config.toml
attn_scale = 0.177
tie_word_embeddings = true
init_std_qkv = 0.0556
Each number is 500 + 50 x the weight over its row's rms, rounded and kept within 0 to 999. Layers, rows and columns count from 0. Numbers have three digits each. The size before them is the row's rms in percent of the matrix's.

# up: layer 8 MLP up, 192x96, rms 0.309, rows 7-28, columns 0-95
# down: layer 8 MLP down (transposed), 192x96, rms 0.19, rows 7-27, columns 0-95
# gate: layer 8 MLP gate, 192x96, rms 0.278, rows 8-28, columns 0-95
up7 100:563509494473516470567512480430568415540551435503504574521559497436531460463491607465522445488440482477470419486504513610537472568507604515560604462507534419499362422504493476503476526462422534440507578534519542467599559499524528553466449551431518549495462422559486476484464496547520463572
down7 103:380515530512518422497538526500490496504585440496466549519445478415527466521484476507509451522459500488499506487473416454502399467548467485469515496533435527515487563397459550385603555480460515469469498501474462489501464487513386601455502533463503542465525501410427426571632463360500527540
gate8 099:593585459432547505386491519543540560567482453577391539501502488379511490501515440521563574589483517488448506563370525564552496554493513454483555583510499571483465486605503491489475469659524468487465551514491485502467492456465467512547523465494504588479534500433526561554511507515546482522
up8 100:501498429523452574566588492553439498447480463504535532549505618554424593422409558493482647520516523507531499530443432514469508531397501574526450512421461482481465583462432461410527484431507510474412493521495511533475535575551521492534473473475456466544503496429461467573594543526495466451
down8 104:545564579473514509453459556492484497576512515538433375528562475498406442400475458542508530553481556453472484525458529602560491507564463430536467440540488520484598514507508513538395444540502458607561493532527485429515440530518482514520601556470516502468598563499523484584559562437562513559
gate9 099:496453588610456555502436538368469454569470403493451473481438398473580428428512518470539510530572508547556438470482536578490503562558509612458508569467482472527533449504536469528487458532556473513461546492494451403426449448523531544509456490487525492487477462573379472474498508475444512578
up9 091:449534433490540529503520595581489545461442535515568493561526472478348494533519519455406478527470462490518454531479489495439550560555622435573449492631427485397477423623563514537501416471499441464504503519464467515490427509493485544574415501497483523544443485520560539503504486518506509543
down9 096:506565560549489554587511591491432505502587493549468439522438489449479552470463446567442548400489539517492488488466560522586573534541434583476530443512462517484446500515505548544522394492488540436448568580515414430435493533469548521553521572459506431471414561556507548417543497465469594454
gate10 096:381479473560439545492527438460559456386415533448572497430520530457591563416452565478536469443513597427530502470442457509555530461582458537532420571581512528545519423462468443442536458502441520459534483448401549563488580480535454455502492491502458464493540470499492472456537496541448435490
up10 101:529552566456467521549496392467505549608578588574430497446476485499523504427490510431493534511531427607481542601509447415454503499545550470471529596479598495427440530536480456465395484524541508511545527453522502451522496410522472527619512519553498522544461514419522485485552401524471484510
down10 100:544517528463468478497449525499525527454447498531503549491463464517430524593494554565449563413466501568569556596459497525466530471449455428438500601507530594480510566448491395420419574447531546570584501519516585487447455439491473644497439522469481495549506591493482494549475412501516477508
gate11 104:519479545495571431596548477508465441471496501493567562411516502490416542470568516387461442417512516449485473599555509444582499528514505509561569414538441423471493501525432495494512466566509435457468468550551483531614489486501414511579479404504446559523487483509545460480617545573502517444
up11 116:537518526354498586466569495515530560493448465533590592518478470504464488486543478389517527533549530569618508495434481534501482515494512532523427552496524554491459557344615502584503455468453445461478460388398514541507496528476489514502508472566604535474483478529504479484536497561497479522
down11 107:514511465549531539544510498568511487527496541430538492433534466446569516511569553556550546601561487559477531525511545571414573472491531454517574590397489387470483486558461410517390493469519521446532464464518535547554480463399535568479605533481499434507567633494470538533492460524501518460
gate12 095:516521504494500560598541556532499546494515513529548562471475453574382458506540435524463502434544570479433519475535466491490487483525487435470424501440499496629537573415455500414560417508370500597489456556413469488474531535480572537519568508455525548542577421502505518473519579515474532595
up12 092:565523450481520504453518694492446421463497474443532565509500539532554529497435544453510572523463513523551468466452418484550501557529469487461424499459612530494590447475443489559444550556469570427439527451526425508440473417454524551511541445569540497559521430473478517448550453458548438495
down12 093:380511486522472523457533497465458375513413522414554526530495509446450543491532514591425518470452531448531483457417483502514469564477484563575511471374476476456473587526393477577428507618434477516541477439494430545511502517480454519536452507425479429562488481473494534524443536464516520604
gate13 100:460505503511500409551556443430466466537519420423540493457491521493498541548495520516537495448542430443463466504471497508491490549510554516496533416511441499466509642489461459585633531533524558489512488552554489456547575541581473465454410444499611569496441492457606534446634530527489548465
up13 106:493402475491601608508550498517520507530509515480452515451502487433519517539484451538546463503492551543440522581560526471508553574563575444467527493619531621532545522459454415574555543508478534480348552516563456476460519550538542486491472546435469470441580493491544539489535573451601501461
down13 109:479489461529492457507513440457541533578558545455500389435526515413583521483434400478454511481530500507472506500513487522497563452395451488489512470434487427487423475529562497464541528531630612608567507532432526497569521490524494436571460529549530529487416484514518623476558548479455519409
gate14 098:544505557449547540550541450536568452558475439498595465447572452467472416498529496444444458554545475490470478480543515543433519506501477486424471488540453587487506326479590557619565506493576388443538477523474540549487493465494534510474540442462399516489539530463522481515472429591539458487
up14 091:457494591459498619532525470573555468451480486570558488517460454508507458478495472608512501466535544507397560632457508543517502428400545537482451477472544551486477478399477466424529468550522582502471468494469529614480545500528517454579546568558612428485496519566517515486522562452443478463
down14 099:493483492502422460508378511570505556506513446439487504544511460470396427488521361498420500456478564479434495503503488478471542524494550550420523531464496593413549497451522616493500529495597458554532563532539551524486423513574366437483551511486445534560488439524490526465470512592448494460
gate15 091:387444562566512517452592552531432504516463441456514550486518504538468453425500377572469525507541468549473474476492462534531472493413379473554419484548554491473532510508506469532494450608515459569554531513528559506466510506423394495551439447502486473520465410545531495453577500545545634491
up15 090:523442541487488480477383483536506543513516514457454481437422508526502440547471569567551522537392518518389456539509457508476570468468466464541458586515543429598595473412420449396514482442522526552520545443463494552480484464471513592490519370502527396511513489443545497508481474446453522430
down15 089:514525433459591495457522486520547526431468481540483482523496463464442510484511477475524529506490318537444518538552496685538539599526422548536504442571466545494385479469452531526541434447511477484478501427506528500470564547476504438601462520541517532419470518545525476438505555596508473494
gate16 099:461421488512499513464461502466546481554430496499471464547515511480590512578508476441526486587587346502504507561422443486542507530531476494524512490490552499509492482447481472487553491466426358514568343557534535503426517540468496421539595492527575447417530503530500538500492543602562485555
up16 112:398467507520463431518483566553437519537490466469509541494469504502472470540555433519482458606462578439525465462495439565528547579500454520561494486540571501490467442488445454499616416538530377528593431542550554516426454434483486419520539476449487502520495544525630487482564535582509547425
down16 103:545492457433494501509493511546570535493522504480604503380571464487564572608524488527527569471589439522515468563517597573506515464468438422550527448484564499512424569430468476460376511407519460470512457475512561510516465547499500425468591557529531416435535481427481448485500581531501522533
gate17 105:581563478503601576528496582553516544422540401493530521550460462481425535492487479490537524492541479463510488477555488461519450463456445426418430528442448572512529469549483537518424450453580386403558483423457505508449521519586517526465537508497431469530608575566574567493560474461456535485
up17 098:457520511465440454463508582508471551523527532519430431400403482594499442580487493574466495514529461477445512488471486530441559378447532479529496457491466368510524610444515520536496534541543496559464514536456575454636547509469444406489570511470518485559496421449508536521485588536454484529
down17 101:437568470514538493442521510510472518537558521419480518537573544486523471552565503520556599462485524512473482548487479466484480431536423538492548519532466448484638504520462487524498528565551549528549342582476476472494575467406541551520535589578463482518529382553453416445427504529468541580
gate18 100:524464533459489571577489565505496504532560450577432489487545609573544538516487604467458515492532439499519572568515475470574521516473603505548492532505491491544509517415561544496460465554624401439492518401566526521529577495515511538542550534494571402549480437537474516484644465489477493474
up18 105:431507430471433623545467500570426506564482551522588443511537532538522507529391506503455476479463528459508545559431545464500456550524429448528439451575516498559532472377425498457558486410454457440454590522418496492493492473490556592418439573415459512481512450570482491525522483478519540502
down18 108:577549427643487549544435470398529456492525458516467415496495543537461491541469533508492472472528434528551575546577475492489506542417582416518522535553482532513505491482578430424449505543551490466463508513478442552467400504554432491475477420467603566609476443474541480441433504426494541495
gate19 088:480579479556390525490573553439457492572544505483380516497438577552495409501399484502443596444592535515483522512429535490431513479522429485572470488550519485512394473481534401466539554502547499626514477518517479498509610579467524542553514460452479509550523507501469552533542553525544541458
up19 084:413455412492492517530556442475416485547466531403548523500485492569532579465568376508464485482504594484528507557547574495515475533489510514545543552433466509464534597478470491446459515504478600591494577494513453434583493427529498554498436520432490532422506477463444495456628568519524520409
down19 092:487430525442627507573499550503568511493429457528483445521552579495490452454451559514494491533437496546628543476514578600584549423406481515433509463468509447489517456536396462581530553531506488533415504546518543534523536527460581508512458402502431517523431514566575540501564507482444524499
gate20 098:469581481601557381564547510478527460486461460475566511473569485460450551565372412466553475447445435473514535463427471504458502481471459514483442548456456446476396456477524497537483532480571417546478386606429496525461481438485549464526501493536497557570567518501472544569423533535498457509
up20 112:483475542463437495524438442455614459384457511536546605521558518400522530568509534530396512490493448485555450510468480432504491519537519540548430522451436511463560637565499483457495442404519459481431525541487437537487466500551593472497525507560522480426547560520483477453511425435575467438
down20 108:602452472524509439468529394447512558550463476454509541542543579439546479584517612476515505411581536441399598476479522523544467528423479491484527518467484520536449530522541560527475521405525456527632479553537500475522503489582479524502525423456619539577556540452466528527432527522515470469
gate21 106:408455452527520565504532584464455475630418482566436478614486572444561548608467462474504483484523536464607457524466451423638482534528515497492520495572603525531485543487441441481512476457537525538531552525506498464474455452531464445485526377494517501528527495520567550532496461562556535504
up21 111:401413459496525493564563459490501491564389501454400524621554527500472468505482462513467485478513492489482548544530506523528588444542523541586373506516442496513536460510508605462561437469617557575449494521510507548442459530484475642470486562578539522496559475438441446490484486483502520481
down21 109:470543475495525476525518474509521534547471494418545507445425489446547437455431491555538477547530434524661450527550461525487506461458452478474562395492559597524550560471565514513581549534482587459550520483519524511470418446490595450490442524498501500462445530599498477340480505439537523570
gate22 100:524474560507517425454566535491516648523489476443456476473479505471501491496587457510460628579544356480551541544448520533488529503464563520541487436421527545551493460444513513512492454407564492576529526510467534461462529455503507450563514564610524507485504611488490539517461623476436519446
up22 096:542562546489378421512447508474557556546546485496381490444526504528533539493395525505488462521431533465500549503476583484465461450562435501481482502586424554543554532534545474456509497394500434459443462485529453434434521565555558504518611580479427548497418546562494503540475554416488462439
down22 095:516550562516480513470467524493503457596446540492460414450499489569531480431512515620474410487482417590462560486491434521520490469478524420514488527541521493424467462573488557571466570496492478537596470474488506501473478476541658398534470553453484555515573490576497440422475448494605461559
gate23 112:511482482586524385476517442422551525581443538552459521451564454531462497456450475500448613470483459469549487544461495478529490521566421560500558486438528468612397474579616501445492435523539471469448593486521535546409512570504452488450495421527505508402528510509463483520488416513498470572
up23 111:439450501427468532453603488553492541428591486467476515499453513487580481505475478562467567508607452493425530540490526583492532439479558541514523419541424477534487594489468523502597482467567515575458566595454546506482482516524464437424581496563520552515502576461541476618525487548388521503
down23 108:449487412434413429403582467515537477461581500479457452547548490484444520467488438463445531588542554397502507535427538483482535516397528460549519443475602503550506499529538516504490424464510403565491490501571501446465542532525432544490528471489408537519499519566488583490403557438481544602
gate24 101:496571483443515526511490537433613533508427429492516450410560497509494551453536523584464521532401507556464477532541530611498505458525468500456430519560417581530530486526428510589543585475529478518423511580493521502384506484585559513495412445503491456525476578409480520512473573556439543545
up24 093:431547488426474565507503494434381516510549496573428484544463604383548493503516447461441451457520526510446552510381505541498518580498498609505449479430539523477532582464531557590408524517469541482556534416505472483493572511587401479468526464512528519515496524497534531540411502508479406472
down24 093:598509505544436514544530425427479395525516462489553469513471520500577570432557389572473450494548543566503480497510497441486449450477529498492531592407457450550455417495501562476449461555610518497519537498567554541492511455557470467459571474442530473512439415485436615469474473536498448594
gate25 101:459476490481525567568481492600413520470482543492564558579379496526500464572559499531483578417444520478575511508417543436482462477480530539558528359467517458502439464535495522484525466466431452438421491498506491494417602511487400473543569607594515506478493468518479488496480546415506550485
up25 092:532434421584480545445552508517560370503488463478539493539484524554461563435457449500510529456491468521524568585543443487469478472555475412478466512559507495538520595438569469549447577459466481529492551584439435583547470492424448452501505467417489537433631546499431506551402493527481531544
down25 089:600419550464391510509494557569502554539448462568594522525524556547482439465534522505451542583407506499498491521497469495582530549503493493543566490585483462517533497574511491371440505613514587523517432538525541508569482484491478421471459388526512477537553527531400486500537481543463598518
gate26 113:598460533530475619584396599433485530463561505485467540510488540509622524489463522566585515366485474459509464549471480495512521452500556529554509553513552481479554476559549498449492394525506466492440424530527593506433454554409571474494448545540484504548546541521513512531537406555505533520
up26 109:499530459478407505520476577476527430402535505448460538570513497524514476469521463462490500429455500565420421492502424407463533548502503501533496577501450427466404489540503591479503572464469390396509551521499420505368474437495428474519575537588481468507540421524467410466482495547486530456
down26 108:604491563495510522551543501458492598442522545536463503513435501493477520441470520425493544526557526472499576574525460477606457540470401505575461466452562564495550524515462451427608495468502526449526369536497385469430456450514498471452538398494425443503580499526580497534458502558543539467
gate27 099:434397475499498468417432531457416451506532475485515505569510470617552535481534540451530473554522464424438545445540517485466519460467516417411501436550492520463461372467529445582520474476549516536470478524553506424485474586487356523453463546504516488552460562470571567526461524593521456559
up27 093:417446482519517567562562474475487468545439572504547523458506588549547527510458578479474497583567494517459448489504520568564553499567424426494487580559539526455534494431489460500424532482563613486531565527498551474450519523515507495606477498347536475438450495442495486543537437437560400548
down27 098:514492576571505597528486501433531475450420463496536540545516553495609446537529575543507504517518470533519502500510618534435492482457538559497473438521464399566475531395508389510456489444439547489477411570488519524459628591502540442487536447477530472548471522482513530478454446580404497432
gate28 106:576494541557499562495477418450488534502405513414557441490482465440531424483404579446522396494518460556464517497515429537509568564481480498492553486528401488455557490460463491431499447442461448534505518570447445554438439477431457578599471520447501473584504502436480387508486466435582465493
up28 108:521487486562434501445446499403476437670481643516459477511562515596617448467532482510514533544507503496482368503469527595552526488478529509516455445531545508446500497437474472505447440416459521499524496504603497557523537522490462493470420446533458529529522546419452438500521478502554456441